Part of a small language model's weights.
Size: vocabulary 16384, 100M parameters.
Training: 969M tokens, 5004 steps.
Each number is 200 + 40 x the weight over its row's rms, rounded and kept within 0 to 999. Layers, rows and columns count from 0. The size before them is the row's rms in percent of the matrix's.

# layer 5 MLP up, 1728x640, rms 0.0594, rows 1057-1071, columns 0-159
105,196,153,177,248,243,211,219,249,221,255,210,183,224,238,232,141,260,188,255,182,191,240,279,147,173,259,258,169,221,206,224,250,255,175,239,253,164,155,241,234,160,247,110,191,213,198,238,220,150,225,173,243,190,250,176,228,206,131,222,197,215,166,192,229,200,156,186,125,282,198,206,181,214,141,212,225,186,188,104,198,216,141,263,201,183,258,241,189,149,274,239,215,187,188,186,284,190,219,200,197,176,157,236,241,175,199,215,223,196,221,228,177,143,195,184,203,223,165,263,124,263,156,200,172,185,242,163,159,156,222,199,180,242,219,208,279,178,294,113,199,230,186,143,209,220,244,247,156,181,153,223,221,249,206,269,193,260,269,229,215
104,167,169,297,207,256,239,226,175,209,259,252,189,181,217,219,162,185,163,213,224,201,193,169,163,240,192,168,147,255,225,212,128,216,274,229,225,236,176,218,179,220,192,102,138,195,224,189,209,215,198,208,189,181,116,156,178,217,213,184,235,218,203,197,228,168,254,169,282,200,290,159,257,179,181,174,186,232,207,273,205,206,124,239,140,242,234,184,166,220,243,125,201,260,82,201,191,150,188,207,276,246,274,144,218,179,215,136,148,226,186,230,180,215,177,168,217,157,226,249,159,198,102,191,188,275,180,297,188,225,191,175,181,212,264,180,214,219,153,179,161,204,212,194,205,190,300,213,207,196,252,206,222,198,153,211,154,145,179,164,207
106,149,200,131,208,198,292,242,215,224,148,192,298,168,149,208,237,236,162,205,150,210,237,133,216,246,231,187,252,260,199,164,230,206,161,230,147,228,185,263,217,176,290,190,199,237,164,182,214,186,179,211,206,190,196,253,211,121,227,215,335,168,210,265,239,176,209,167,151,215,166,126,170,230,172,230,252,217,193,238,175,179,186,259,265,180,153,223,135,215,198,251,256,239,227,168,153,198,126,153,187,241,239,194,290,195,243,204,164,212,241,130,255,184,153,207,197,200,237,305,183,264,140,210,168,193,190,197,243,95,180,140,214,141,219,207,161,200,156,236,190,196,252,157,154,253,155,100,175,216,179,139,205,252,253,235,189,136,173,224,244
097,180,190,143,157,237,178,132,130,175,157,195,244,212,233,230,230,136,228,166,202,240,208,234,160,179,196,158,156,135,174,190,182,204,186,265,139,232,202,221,169,208,187,147,143,112,167,206,191,187,205,264,218,158,205,192,183,219,242,169,160,156,221,197,221,186,131,149,226,231,185,177,267,114,244,227,181,167,141,238,217,222,246,160,197,236,175,164,106,157,174,133,192,241,206,179,127,143,115,182,254,211,177,220,239,196,209,169,147,191,271,181,213,265,155,256,211,244,180,217,187,193,224,224,182,225,205,196,231,159,216,147,268,233,177,209,233,113,151,304,182,194,238,154,214,179,117,251,197,199,178,225,165,211,173,169,200,172,174,221,241
100,183,221,145,216,201,200,109,172,229,202,230,154,228,242,151,221,230,141,167,264,217,214,266,187,186,218,232,163,256,244,142,166,207,179,199,226,239,245,204,247,160,222,263,233,225,205,267,259,166,173,194,272,238,221,179,172,189,210,261,150,229,222,230,140,217,172,174,258,153,256,201,152,169,189,247,170,169,172,204,139,216,197,265,244,218,171,201,213,147,157,184,201,237,202,173,106,152,236,288,168,223,273,186,162,201,248,193,239,175,152,264,174,211,158,168,223,149,186,238,146,212,197,269,156,236,227,277,221,209,267,190,158,257,173,208,230,139,190,237,252,271,236,177,138,205,278,249,239,194,128,207,139,230,219,200,265,218,178,171,219
101,183,224,170,242,165,202,171,114,229,137,201,180,201,219,240,256,221,206,189,239,169,207,157,243,232,207,150,243,145,132,179,165,167,282,250,140,177,207,133,299,170,192,232,174,209,192,168,221,196,213,262,233,128,241,192,200,214,220,190,186,193,136,183,199,224,154,193,177,200,203,260,197,213,149,159,242,247,191,239,183,235,301,230,226,124,222,184,223,163,183,200,249,165,154,226,129,224,164,226,213,190,147,256,212,174,200,215,190,197,250,254,263,185,207,174,236,186,193,217,205,219,218,242,196,159,185,238,232,227,219,217,150,197,127,180,212,261,202,166,216,164,169,198,136,100,213,235,177,193,269,158,257,180,231,235,239,207,188,156,133
098,169,155,131,212,156,179,172,268,214,195,247,232,201,203,324,223,178,163,236,143,195,112,165,280,151,208,241,232,176,185,234,232,292,154,260,120,235,257,264,207,273,165,182,179,279,296,210,177,176,215,268,225,135,107,221,227,187,197,96,227,209,199,222,149,194,170,253,167,247,248,174,148,235,210,253,192,169,175,265,203,167,235,212,287,197,200,211,187,225,206,188,223,170,161,212,224,285,212,205,208,167,224,208,210,222,162,213,234,198,157,116,208,130,272,245,215,142,113,142,231,225,182,108,177,181,166,179,231,199,176,182,212,205,165,201,270,259,253,167,206,182,214,176,197,255,187,160,223,247,185,184,216,173,208,91,141,245,167,208,213
101,250,219,170,173,139,211,250,198,231,257,256,231,214,213,199,144,211,324,164,213,204,222,245,201,151,270,220,266,183,191,179,140,241,213,261,210,151,206,206,233,204,203,209,250,178,169,210,173,214,214,220,218,185,181,235,251,214,171,200,206,205,158,204,179,265,204,208,169,261,230,216,182,207,95,255,234,223,177,127,121,143,271,141,251,175,212,283,231,256,249,186,150,194,194,181,207,229,189,260,168,246,217,239,171,193,182,194,272,261,210,131,250,140,166,263,142,281,132,244,217,227,139,160,245,123,212,207,218,198,281,218,241,190,195,218,270,213,217,163,167,126,185,179,232,194,130,237,192,238,229,206,180,224,173,216,295,108,200,170,223
097,195,195,160,244,174,183,151,257,214,132,189,232,198,190,213,243,270,229,126,177,178,128,185,245,263,188,244,193,218,209,210,180,192,276,242,138,133,217,259,218,202,240,213,198,201,276,199,195,215,200,196,163,261,231,120,276,231,224,233,197,265,205,176,211,225,247,202,163,229,246,183,129,191,190,208,215,193,242,200,182,176,211,221,162,173,183,205,209,204,276,207,254,157,226,175,272,177,204,179,205,139,237,193,151,184,201,176,136,218,176,273,149,165,175,246,182,234,207,148,146,177,206,220,217,178,158,196,187,178,204,162,250,170,278,158,146,157,273,177,225,227,171,201,211,188,241,209,218,177,251,205,186,200,230,217,231,149,231,171,178
097,214,259,241,122,228,202,150,225,200,247,175,145,189,155,168,170,275,119,167,185,226,180,219,200,198,232,201,282,278,186,147,132,185,242,163,171,179,224,205,247,158,217,169,199,270,205,233,155,116,173,161,123,295,164,233,236,195,65,193,223,173,182,218,230,145,190,237,158,248,169,191,164,172,158,190,214,252,220,187,196,180,198,220,177,120,204,207,172,161,219,171,163,242,207,175,147,102,149,158,183,200,175,177,171,214,140,231,271,168,209,224,249,155,133,135,254,214,235,288,231,205,177,233,252,147,267,185,162,211,178,130,121,187,210,201,240,216,206,196,224,265,156,226,261,201,245,204,197,188,220,285,221,220,240,192,271,206,247,156,228
098,135,171,224,176,294,190,224,231,241,117,186,211,239,205,186,144,177,178,176,226,167,240,240,149,191,127,143,196,165,149,223,259,211,168,183,203,205,244,164,160,144,273,229,224,199,223,207,162,209,152,173,237,178,262,190,197,146,202,149,222,214,226,251,153,186,184,176,154,194,229,224,207,215,133,203,237,226,166,186,291,221,124,154,193,214,203,164,185,198,272,256,260,243,160,208,190,242,216,171,190,247,229,187,167,182,201,231,277,228,239,159,127,167,217,225,197,229,235,201,222,222,205,220,194,146,238,160,256,177,212,195,234,228,170,260,175,259,224,260,260,192,220,227,197,151,160,190,249,247,210,241,220,207,194,282,236,189,196,195,243
103,245,138,135,191,223,286,214,206,194,124,253,248,226,225,231,255,236,212,144,204,227,171,154,204,217,216,166,162,249,211,194,136,256,176,266,210,263,168,273,128,167,142,168,204,196,159,186,264,134,161,189,140,146,192,168,224,233,202,242,220,253,248,227,147,202,195,197,270,181,193,199,164,183,183,267,181,204,225,298,173,126,152,194,206,249,252,215,136,181,221,159,191,212,176,203,156,236,232,216,243,196,161,205,173,182,208,229,148,145,211,181,115,181,199,226,225,190,158,208,118,200,153,187,185,190,208,254,259,198,234,231,184,137,236,234,168,205,225,211,184,156,220,191,198,210,158,209,187,198,208,174,251,264,196,243,195,186,267,217,195
105,229,198,240,141,210,129,295,190,204,272,177,220,205,207,261,208,162,116,239,244,213,200,169,129,176,221,195,173,256,148,182,253,219,208,151,291,226,130,214,238,305,198,216,176,217,176,142,235,167,125,222,120,201,144,239,248,136,204,208,216,207,234,192,241,147,258,276,203,265,240,210,236,233,235,177,223,155,169,130,240,181,241,196,174,182,205,198,181,170,198,209,162,218,192,242,148,218,135,235,157,165,198,192,191,205,186,141,195,192,225,165,231,183,237,154,299,259,260,198,202,168,198,208,211,221,201,158,201,197,199,278,207,120,207,161,161,191,206,207,121,136,230,176,213,178,212,236,142,221,290,169,237,195,192,166,135,164,219,230,304
099,154,209,212,157,212,201,203,282,222,184,184,259,215,154,234,198,145,244,207,193,193,139,177,231,162,252,194,204,183,147,182,157,172,169,163,145,212,214,188,194,232,185,288,193,187,221,154,187,222,230,332,179,222,153,215,156,185,92,194,218,178,197,185,320,190,206,185,145,219,247,205,239,219,186,159,197,190,220,250,248,245,265,170,177,206,210,186,170,201,179,184,270,151,262,185,225,167,237,199,253,269,219,179,207,148,221,166,212,175,167,233,179,171,181,138,224,199,207,181,226,202,185,215,217,246,238,126,250,201,205,234,208,263,186,134,103,191,208,232,227,208,191,175,135,225,207,191,189,189,216,181,153,248,180,139,197,211,194,207,172
103,208,181,234,189,160,193,248,214,214,183,196,191,251,141,238,202,212,190,197,236,210,240,196,159,270,229,208,183,214,231,192,147,188,180,141,118,240,190,188,188,254,193,170,225,183,200,186,225,208,178,204,184,210,253,238,157,202,231,186,205,174,197,254,188,187,219,181,250,248,268,140,178,116,255,222,183,171,111,196,161,156,250,176,173,179,142,197,173,181,183,259,167,227,142,248,164,136,218,166,136,192,197,221,158,174,213,246,205,158,212,186,203,208,198,150,225,217,186,128,177,281,165,171,165,192,190,149,206,201,225,251,217,190,188,228,228,206,198,184,211,217,231,197,215,227,168,167,220,184,224,179,323,232,227,247,170,200,246,249,206
# layer 5 MLP down (transposed), 1728x640, rms 0.0567, rows 1057-1071, columns 0-159
109,192,184,226,186,156,158,200,218,153,227,184,191,327,196,254,163,197,198,221,132,102,226,171,207,192,220,222,191,201,211,190,189,197,239,218,205,207,198,296,230,240,252,195,166,218,190,186,218,252,240,237,219,204,122,168,189,236,196,207,217,184,217,99,202,206,232,186,185,191,185,200,211,170,177,170,232,203,230,248,243,169,224,241,231,221,174,173,108,195,254,205,173,131,148,253,181,207,197,126,126,180,228,225,213,123,170,240,228,192,243,220,206,104,210,237,219,125,203,241,255,237,184,186,172,166,188,182,264,226,178,221,179,208,192,176,160,244,244,213,144,162,183,200,286,225,186,162,205,188,255,208,269,235,250,179,240,215,145,296,206
106,189,216,142,254,210,182,152,179,203,148,113,219,223,134,203,271,204,222,190,258,168,133,145,181,130,204,161,154,244,108,205,224,215,171,220,170,175,195,185,166,261,221,207,190,198,182,233,228,143,195,198,265,192,156,225,256,104,194,206,156,182,177,228,237,185,246,147,170,212,216,152,215,202,141,226,229,220,148,227,241,225,215,145,235,286,224,208,222,244,139,176,178,149,189,218,139,144,198,192,243,226,107,230,152,210,208,196,193,151,191,214,220,227,245,186,199,124,169,170,236,207,200,192,203,237,99,272,236,198,167,198,207,180,213,251,219,251,161,201,186,235,209,221,171,204,189,178,187,192,131,169,218,203,243,212,217,189,152,162,128
114,178,196,202,231,219,242,166,228,253,190,123,199,149,177,157,196,209,145,200,226,207,247,148,221,187,295,224,163,213,201,217,165,244,158,173,150,214,164,231,200,212,161,222,241,198,203,161,217,206,166,74,231,218,169,205,184,199,226,248,283,173,175,244,208,192,180,155,197,171,149,192,241,178,216,126,105,215,191,180,197,225,182,213,239,160,138,238,215,161,255,195,232,142,302,187,217,228,207,165,239,122,236,142,120,230,220,224,187,186,244,193,207,190,158,201,216,221,200,199,227,208,136,199,114,202,232,161,224,237,180,155,183,196,186,214,136,123,235,159,189,199,222,207,193,188,182,148,147,198,232,157,191,208,254,252,207,159,279,254,222
098,231,206,167,226,192,237,193,195,230,150,218,232,175,201,197,221,243,176,230,247,246,161,230,222,190,218,173,190,195,265,156,239,211,170,267,227,230,190,183,163,193,187,206,145,159,219,235,275,184,224,311,181,220,145,165,223,189,207,182,248,256,219,185,218,139,189,216,206,180,205,206,245,145,196,221,224,275,162,175,204,204,174,189,224,244,199,175,200,128,252,125,231,105,227,184,194,166,275,163,196,189,164,222,175,201,189,109,201,229,227,200,199,256,210,216,199,244,138,177,168,232,180,229,245,101,213,162,134,212,198,220,224,143,220,186,139,212,156,206,170,230,194,213,203,147,182,249,269,230,215,178,210,273,235,256,166,173,196,215,184
106,249,138,189,243,293,206,147,227,237,207,180,146,170,231,142,251,232,185,182,225,201,162,172,227,164,225,284,200,196,182,148,147,294,181,148,182,220,181,189,271,251,224,217,220,171,230,225,204,199,204,182,218,215,205,193,198,187,231,229,186,151,217,179,174,151,166,180,269,196,208,155,124,175,208,226,114,193,172,246,215,165,173,182,184,210,211,249,201,256,160,253,162,242,204,175,165,205,253,182,201,251,152,177,210,279,235,196,242,248,216,239,212,95,184,243,186,255,205,216,182,175,196,291,236,227,177,264,220,189,232,183,276,309,161,148,142,216,271,245,198,234,165,247,197,239,221,163,189,158,179,201,151,201,203,260,191,176,159,183,179
097,195,167,233,156,229,186,219,176,269,155,224,174,222,185,182,289,156,228,238,283,188,262,207,294,223,116,163,175,206,120,188,193,186,219,201,183,319,196,178,194,222,177,228,162,214,198,211,196,200,153,202,229,189,195,151,158,164,221,171,198,147,164,99,208,251,138,208,150,258,210,240,146,245,177,225,237,225,190,228,191,141,250,192,206,172,139,220,229,234,162,244,132,238,97,132,188,190,199,236,155,245,171,137,216,273,238,180,175,277,203,143,207,175,152,260,194,202,227,170,222,264,181,186,197,280,166,270,162,218,233,270,102,222,194,185,167,153,190,249,237,230,184,191,241,245,234,163,163,211,260,193,254,194,209,174,236,204,224,171,182
099,154,251,161,277,280,252,227,209,191,163,186,187,175,240,215,274,200,231,214,227,191,152,135,150,277,258,166,200,180,238,251,188,171,178,196,194,243,148,190,204,232,219,190,217,211,154,173,257,179,217,195,165,173,167,243,202,245,180,214,203,182,160,190,178,196,129,278,159,113,255,170,184,202,151,233,260,118,216,204,141,204,257,268,286,226,218,157,251,197,181,228,198,237,234,156,230,244,230,191,247,141,183,142,234,200,173,277,174,235,118,191,201,201,262,206,166,162,158,226,229,238,175,230,122,210,232,234,147,215,144,219,200,214,217,154,184,209,194,119,243,158,159,205,208,256,233,225,130,246,194,159,177,287,217,222,175,154,179,171,211
097,205,128,157,158,167,172,244,189,172,194,263,131,171,155,161,226,223,242,175,205,212,226,234,180,167,299,157,213,302,211,149,242,181,183,180,198,206,249,234,178,192,178,238,274,217,197,225,169,267,143,299,237,205,203,149,180,205,294,227,226,192,110,194,202,146,172,236,219,179,163,143,178,236,193,208,167,205,197,174,144,140,188,225,126,181,154,164,177,305,188,210,274,167,169,219,193,154,195,158,212,165,252,236,169,254,221,217,144,274,165,138,191,148,87,192,171,267,185,175,220,161,125,223,217,214,199,186,183,134,185,222,237,185,135,237,208,204,171,215,174,129,203,200,194,246,120,180,247,109,233,136,225,191,199,151,223,213,237,232,214
098,282,170,155,230,179,207,214,175,202,268,150,135,133,208,179,163,247,167,132,157,208,159,156,253,186,211,226,209,259,221,159,163,235,234,170,233,155,253,204,257,161,237,237,257,211,243,205,196,171,140,271,151,219,159,259,182,154,198,168,200,188,242,177,186,166,204,186,162,196,293,228,209,184,237,237,183,209,126,213,319,192,269,194,143,151,191,184,205,248,199,246,255,152,145,148,175,130,199,208,117,155,250,175,167,223,230,242,213,148,135,225,232,225,189,233,181,221,177,205,213,215,138,170,248,184,166,251,221,173,195,243,204,257,196,173,181,188,124,188,117,217,243,106,165,132,209,262,205,138,215,154,258,241,159,187,226,198,224,222,294
097,201,159,153,233,143,227,199,223,208,169,198,198,256,184,173,302,153,200,206,159,196,143,181,177,208,223,169,136,215,228,173,225,249,214,244,295,249,199,274,164,208,205,230,135,139,188,218,215,218,135,146,200,280,107,227,237,203,238,182,224,124,214,225,198,193,166,169,179,170,245,144,196,197,217,235,212,262,230,164,161,184,185,191,160,150,256,279,293,197,267,164,203,199,261,263,241,231,201,170,229,180,209,211,213,164,137,191,216,171,113,284,174,195,226,163,164,218,219,141,253,215,232,224,224,190,135,189,196,170,211,192,203,148,226,258,156,174,224,193,182,250,245,137,187,204,234,229,217,255,254,192,207,230,161,161,267,232,178,205,200
099,191,133,249,269,138,214,177,229,190,242,271,244,184,197,251,102,203,176,235,194,163,242,202,110,229,174,167,191,139,142,233,169,128,170,276,232,225,204,226,226,199,150,221,171,253,209,150,242,180,169,166,242,204,237,107,152,130,177,229,207,215,103,241,194,224,267,258,134,220,192,205,227,238,231,229,121,203,253,228,270,268,297,168,226,151,207,214,154,189,246,253,233,145,224,215,223,208,237,203,154,177,228,221,204,213,226,212,255,250,197,192,207,173,217,199,230,128,227,152,229,196,197,234,269,167,213,152,220,205,227,200,250,129,171,189,177,223,232,143,178,171,144,241,192,244,236,205,193,169,193,253,212,197,200,220,276,224,198,246,179
097,259,212,171,310,251,221,229,169,187,152,251,175,259,200,177,177,272,266,166,257,237,202,168,218,160,197,294,195,242,198,215,272,288,157,169,167,166,263,255,213,204,159,243,188,243,178,265,259,171,143,162,107,177,206,240,99,279,187,183,240,255,208,200,220,222,196,263,164,214,197,196,227,166,152,138,153,172,227,282,212,195,183,208,212,155,239,197,249,228,222,221,267,213,224,220,171,164,250,135,258,114,225,224,239,201,173,212,191,187,190,185,271,173,193,204,157,193,263,230,187,231,180,178,251,187,197,212,253,223,133,184,152,187,232,141,174,166,174,248,199,224,225,219,198,177,94,255,155,225,165,218,174,207,226,266,225,250,176,210,181
103,138,173,189,153,200,170,238,216,138,214,232,208,242,167,206,183,209,88,202,259,259,129,178,198,254,217,199,192,245,134,164,254,282,159,196,192,191,152,242,270,244,141,228,175,193,140,159,235,223,147,248,267,214,220,151,207,178,239,230,179,208,201,217,201,207,236,177,249,271,167,166,217,280,268,203,208,187,198,197,193,165,192,214,193,186,207,176,183,186,194,252,195,211,235,200,256,224,245,171,180,226,166,219,190,163,182,184,235,156,172,228,139,123,210,180,157,180,249,220,188,138,147,185,233,153,232,195,151,228,234,157,212,219,268,243,156,167,208,265,182,145,167,150,175,181,259,219,210,173,257,144,195,237,149,183,181,174,255,195,189
095,240,150,223,190,261,164,167,193,214,87,273,131,282,227,211,250,232,179,272,212,145,206,204,220,208,116,213,163,203,179,203,197,221,177,106,207,210,254,177,182,278,146,186,229,193,182,229,156,144,191,176,197,219,239,187,267,220,223,167,236,208,110,192,244,240,232,233,175,223,161,172,174,241,162,146,197,258,240,193,185,234,149,199,202,124,164,255,225,199,194,167,214,185,202,188,205,240,196,172,215,222,143,179,216,218,140,239,215,132,240,196,185,270,140,293,199,217,162,176,254,184,204,145,242,194,299,196,201,158,216,243,207,253,179,190,228,234,247,174,255,168,260,183,166,219,199,152,176,229,164,154,105,205,170,261,221,140,231,281,175
098,237,131,221,205,230,197,211,184,211,265,184,183,284,239,252,245,186,138,202,244,158,183,182,198,304,177,184,148,191,191,202,150,183,237,170,200,247,138,186,154,263,201,215,241,174,164,242,271,190,214,238,179,115,188,224,175,198,152,203,155,174,162,225,91,193,122,204,154,186,216,227,152,148,203,202,270,251,164,171,177,208,233,182,210,144,163,249,234,230,154,212,254,125,200,152,249,155,216,209,126,199,261,211,252,167,146,162,185,240,239,174,175,177,197,193,224,237,152,182,196,266,184,168,192,198,155,266,208,213,219,186,173,267,192,181,172,182,171,150,192,222,180,125,215,217,174,215,231,208,235,224,214,204,269,203,207,203,142,216,176
# layer 5 MLP gate, 1728x640, rms 0.0551, rows 1058-1071, columns 0-159
102,135,90,173,208,195,208,190,213,204,148,252,206,206,212,186,222,179,193,154,141,204,177,141,190,218,153,229,226,183,249,218,199,154,184,177,169,142,199,285,182,151,198,196,171,230,191,159,183,194,146,195,135,144,135,210,198,234,108,126,203,217,227,269,231,144,210,154,214,159,254,258,247,187,195,181,122,184,128,225,134,266,194,198,158,237,159,272,206,214,160,208,129,238,220,201,171,154,173,196,240,184,259,153,130,178,223,238,189,250,204,281,191,246,249,203,191,241,195,235,264,184,272,194,262,238,233,174,163,174,151,220,224,213,199,249,196,227,201,203,221,241,229,211,130,218,195,166,197,182,178,226,220,177,222,218,154,258,228,116,226
111,277,205,205,189,207,163,178,221,187,204,180,237,219,192,250,184,206,183,145,175,133,165,189,200,169,201,238,231,187,166,145,200,233,188,143,203,246,222,135,195,222,120,152,143,232,237,225,259,265,237,214,132,151,203,183,116,145,142,239,210,169,152,153,168,210,231,232,225,242,220,156,277,158,228,206,180,161,189,248,199,143,182,176,161,162,263,252,201,151,228,209,171,163,174,204,202,206,164,190,180,169,235,186,189,189,177,231,209,222,124,210,252,182,197,222,231,190,203,180,182,168,209,179,292,175,303,281,143,165,106,229,207,178,131,161,249,151,261,189,219,122,142,197,185,149,251,187,220,182,166,211,244,167,131,247,239,182,211,150,187
094,190,186,197,280,172,182,182,254,228,139,152,215,182,164,178,159,317,183,241,151,213,222,228,192,162,163,221,190,207,208,160,140,156,213,183,165,172,225,170,230,215,255,204,231,255,157,235,163,157,176,211,206,111,187,177,274,293,178,194,120,185,192,210,250,309,210,115,187,190,212,193,198,270,159,132,163,195,329,223,163,205,227,192,153,192,158,187,169,175,209,162,270,248,244,172,189,273,258,192,189,189,182,186,185,222,207,260,202,127,151,174,160,129,172,140,268,172,201,215,258,226,255,224,206,122,172,207,220,173,166,187,170,207,152,191,192,186,166,220,215,159,187,245,145,226,219,152,149,139,213,181,147,114,159,165,181,187,221,190,243
102,278,157,156,171,163,198,180,208,175,192,217,249,178,245,191,198,189,214,122,184,204,175,229,183,217,195,228,224,168,195,156,235,185,157,166,256,125,206,135,250,199,156,220,192,190,139,225,229,226,168,280,265,249,225,204,172,211,223,125,212,132,171,238,154,182,224,238,212,175,265,192,200,156,230,185,195,191,257,239,178,70,125,226,187,230,253,200,144,211,162,220,209,203,245,247,234,209,216,154,239,145,198,192,201,188,279,167,176,211,228,168,169,191,189,217,202,160,253,228,217,170,238,212,255,221,208,87,230,208,162,164,157,171,225,186,116,171,223,177,260,193,202,229,207,174,150,83,189,205,253,193,245,265,156,243,151,177,278,154,146
098,181,199,164,284,177,184,163,182,209,233,225,153,195,217,177,193,245,173,171,243,203,186,198,291,189,173,175,202,183,257,260,220,175,212,230,188,198,114,224,93,211,260,160,224,179,246,237,236,202,188,128,205,206,240,175,134,250,210,222,229,163,235,170,230,169,263,172,205,196,158,202,296,188,136,130,195,254,182,139,166,112,164,112,136,230,226,212,198,160,176,209,168,183,237,267,223,157,294,128,163,200,239,207,146,168,257,198,211,117,199,175,231,267,228,221,150,198,217,177,204,209,158,246,281,157,276,240,177,108,239,230,172,169,187,207,190,234,228,233,174,211,239,252,153,245,260,151,228,189,205,214,207,208,157,83,189,155,166,98,246
105,155,212,278,130,174,171,182,114,212,202,214,86,135,159,180,222,148,209,226,195,187,159,210,224,237,199,145,223,242,196,204,179,82,206,199,192,227,190,188,249,185,232,211,194,181,228,222,228,157,171,207,158,267,245,217,166,156,222,188,229,212,162,210,210,256,196,222,219,198,243,184,257,256,190,162,159,185,271,149,226,220,186,243,149,188,178,213,183,231,174,159,199,214,253,181,104,139,200,168,220,218,190,130,211,136,223,145,187,224,257,166,254,201,203,258,227,127,233,174,237,205,256,268,250,183,188,207,232,226,201,193,129,247,234,195,189,207,238,230,221,193,251,150,203,217,199,190,225,231,239,251,222,206,132,186,319,290,251,152,210
100,139,169,247,267,238,326,169,211,206,264,255,169,210,269,181,182,194,185,225,219,174,155,243,201,149,142,267,138,190,183,139,259,190,203,135,234,173,221,133,182,276,274,218,210,205,221,168,169,196,207,265,147,172,212,188,303,246,201,217,209,199,138,189,237,200,148,177,188,117,170,190,193,150,223,261,198,289,263,219,193,189,188,174,186,232,169,166,222,194,176,234,216,230,225,274,241,154,149,194,251,205,168,138,175,187,225,261,214,126,194,213,137,208,189,207,202,121,216,224,186,254,213,192,244,187,242,194,195,152,144,264,189,161,201,205,172,199,206,211,231,214,250,186,301,210,219,191,206,250,179,252,192,255,202,163,141,250,223,206,233
102,195,235,195,174,150,149,182,272,155,281,272,174,254,252,130,187,173,219,224,117,151,206,219,249,199,185,143,204,223,160,210,191,209,263,178,251,204,233,238,176,185,123,164,205,161,241,234,180,266,232,142,199,218,187,173,236,187,229,213,158,162,188,233,256,220,232,212,274,215,278,235,165,223,179,127,179,202,190,203,178,256,220,177,149,210,240,226,223,221,206,145,187,191,160,179,204,206,179,172,209,204,205,183,186,191,182,256,175,211,165,154,149,242,133,252,215,223,150,143,152,227,205,185,147,213,181,302,191,204,189,179,203,218,214,211,216,215,165,198,200,192,181,188,308,192,207,259,208,214,213,215,157,220,195,196,185,250,242,224,202
098,206,190,182,180,268,145,204,233,215,109,156,149,189,232,224,195,259,99,231,231,121,159,244,190,245,252,186,293,243,191,205,186,205,132,223,214,134,181,195,174,116,221,167,263,153,204,237,251,152,243,211,210,216,288,160,233,203,298,170,241,257,240,296,213,174,217,193,230,186,193,254,311,227,186,185,123,230,115,175,139,200,175,202,153,237,257,147,187,133,181,150,207,162,286,218,166,188,201,239,193,179,226,247,185,281,246,175,225,206,288,186,241,218,200,228,179,224,193,229,207,220,212,189,185,199,178,171,210,202,193,227,253,206,246,204,191,206,237,231,184,195,152,230,215,199,285,123,190,221,295,203,220,238,182,242,182,140,98,179,189
100,198,211,133,263,271,310,194,223,235,190,178,200,196,155,210,189,211,126,253,224,161,236,226,144,154,239,257,187,200,168,124,168,205,127,205,198,215,153,273,217,151,278,200,203,180,165,181,245,163,178,163,290,202,206,201,154,246,220,212,196,192,182,219,175,225,234,191,219,222,142,196,238,182,205,211,156,201,125,249,243,253,163,117,158,246,213,221,223,153,184,294,213,212,155,227,234,191,247,204,142,203,247,198,243,214,220,206,156,204,249,252,235,240,209,196,216,164,281,159,217,235,245,154,149,173,226,202,238,123,183,140,176,187,232,198,248,225,179,181,244,144,214,234,133,199,224,160,253,191,169,133,186,276,285,203,143,132,266,206,259
103,186,281,190,141,180,248,146,228,152,101,134,142,125,208,200,227,191,195,179,186,195,179,157,215,183,170,187,229,155,188,188,189,194,206,304,212,202,181,162,205,234,197,147,136,193,176,201,171,176,264,234,250,129,215,218,214,218,149,202,235,173,187,228,126,173,185,168,216,266,278,218,260,252,253,155,191,191,251,183,246,245,163,182,181,241,201,207,217,224,239,200,101,284,214,181,257,141,162,285,143,172,227,121,237,212,201,208,183,136,195,220,213,135,199,174,190,274,152,150,190,252,167,104,244,209,241,197,221,234,171,174,152,197,246,158,235,185,227,195,228,175,244,204,222,196,239,174,212,138,163,250,174,178,199,209,232,195,261,153,215
101,216,234,220,192,161,209,195,222,141,186,122,214,185,215,141,215,195,256,165,127,209,179,218,234,201,224,201,195,201,277,241,156,218,196,142,230,178,165,257,213,210,169,123,207,208,195,179,139,176,263,213,160,272,275,199,162,192,131,226,277,197,243,181,220,201,141,164,253,227,205,203,183,158,267,219,164,182,164,279,178,242,195,259,190,173,213,183,294,245,207,195,182,189,126,242,242,289,216,177,218,240,160,174,214,267,155,141,216,173,136,222,212,288,195,237,172,145,196,282,173,190,141,193,167,144,222,193,208,267,232,215,236,200,191,152,179,267,262,255,228,236,149,198,206,111,197,186,252,179,131,226,209,205,148,139,212,217,194,157,94
098,243,77,209,193,217,217,217,228,169,226,218,225,165,297,179,227,193,188,240,121,220,150,234,251,236,196,206,207,269,219,225,221,183,226,218,179,159,187,191,238,263,166,156,120,136,249,232,151,205,252,196,248,170,175,200,278,248,180,217,204,243,202,271,193,234,196,155,206,260,120,131,158,233,181,249,225,204,204,132,192,283,208,281,243,191,173,159,240,230,211,191,264,198,144,179,169,272,182,250,197,195,183,216,191,200,129,226,177,51,192,235,154,220,249,145,192,278,221,158,169,200,207,152,227,206,225,246,189,302,202,218,226,141,194,163,201,264,203,222,182,268,193,188,256,198,123,146,192,238,175,188,148,233,153,194,242,250,186,251,190
094,166,215,165,164,220,191,147,212,210,183,146,232,197,153,195,169,228,289,240,218,208,247,242,253,235,247,158,229,211,237,181,242,223,207,226,246,205,171,221,169,124,220,267,125,143,176,160,163,202,260,179,218,135,151,173,181,179,283,234,224,181,272,215,269,230,102,192,179,259,159,196,176,173,183,230,265,197,253,209,254,208,244,239,244,207,245,162,221,207,199,217,175,196,181,201,194,264,209,226,207,179,185,157,249,278,244,116,174,175,246,310,203,126,134,272,206,189,230,236,182,208,107,182,194,194,169,147,268,206,254,296,149,324,190,159,188,171,160,253,208,241,220,245,184,212,229,184,229,202,82,275,155,164,208,265,221,195,217,223,179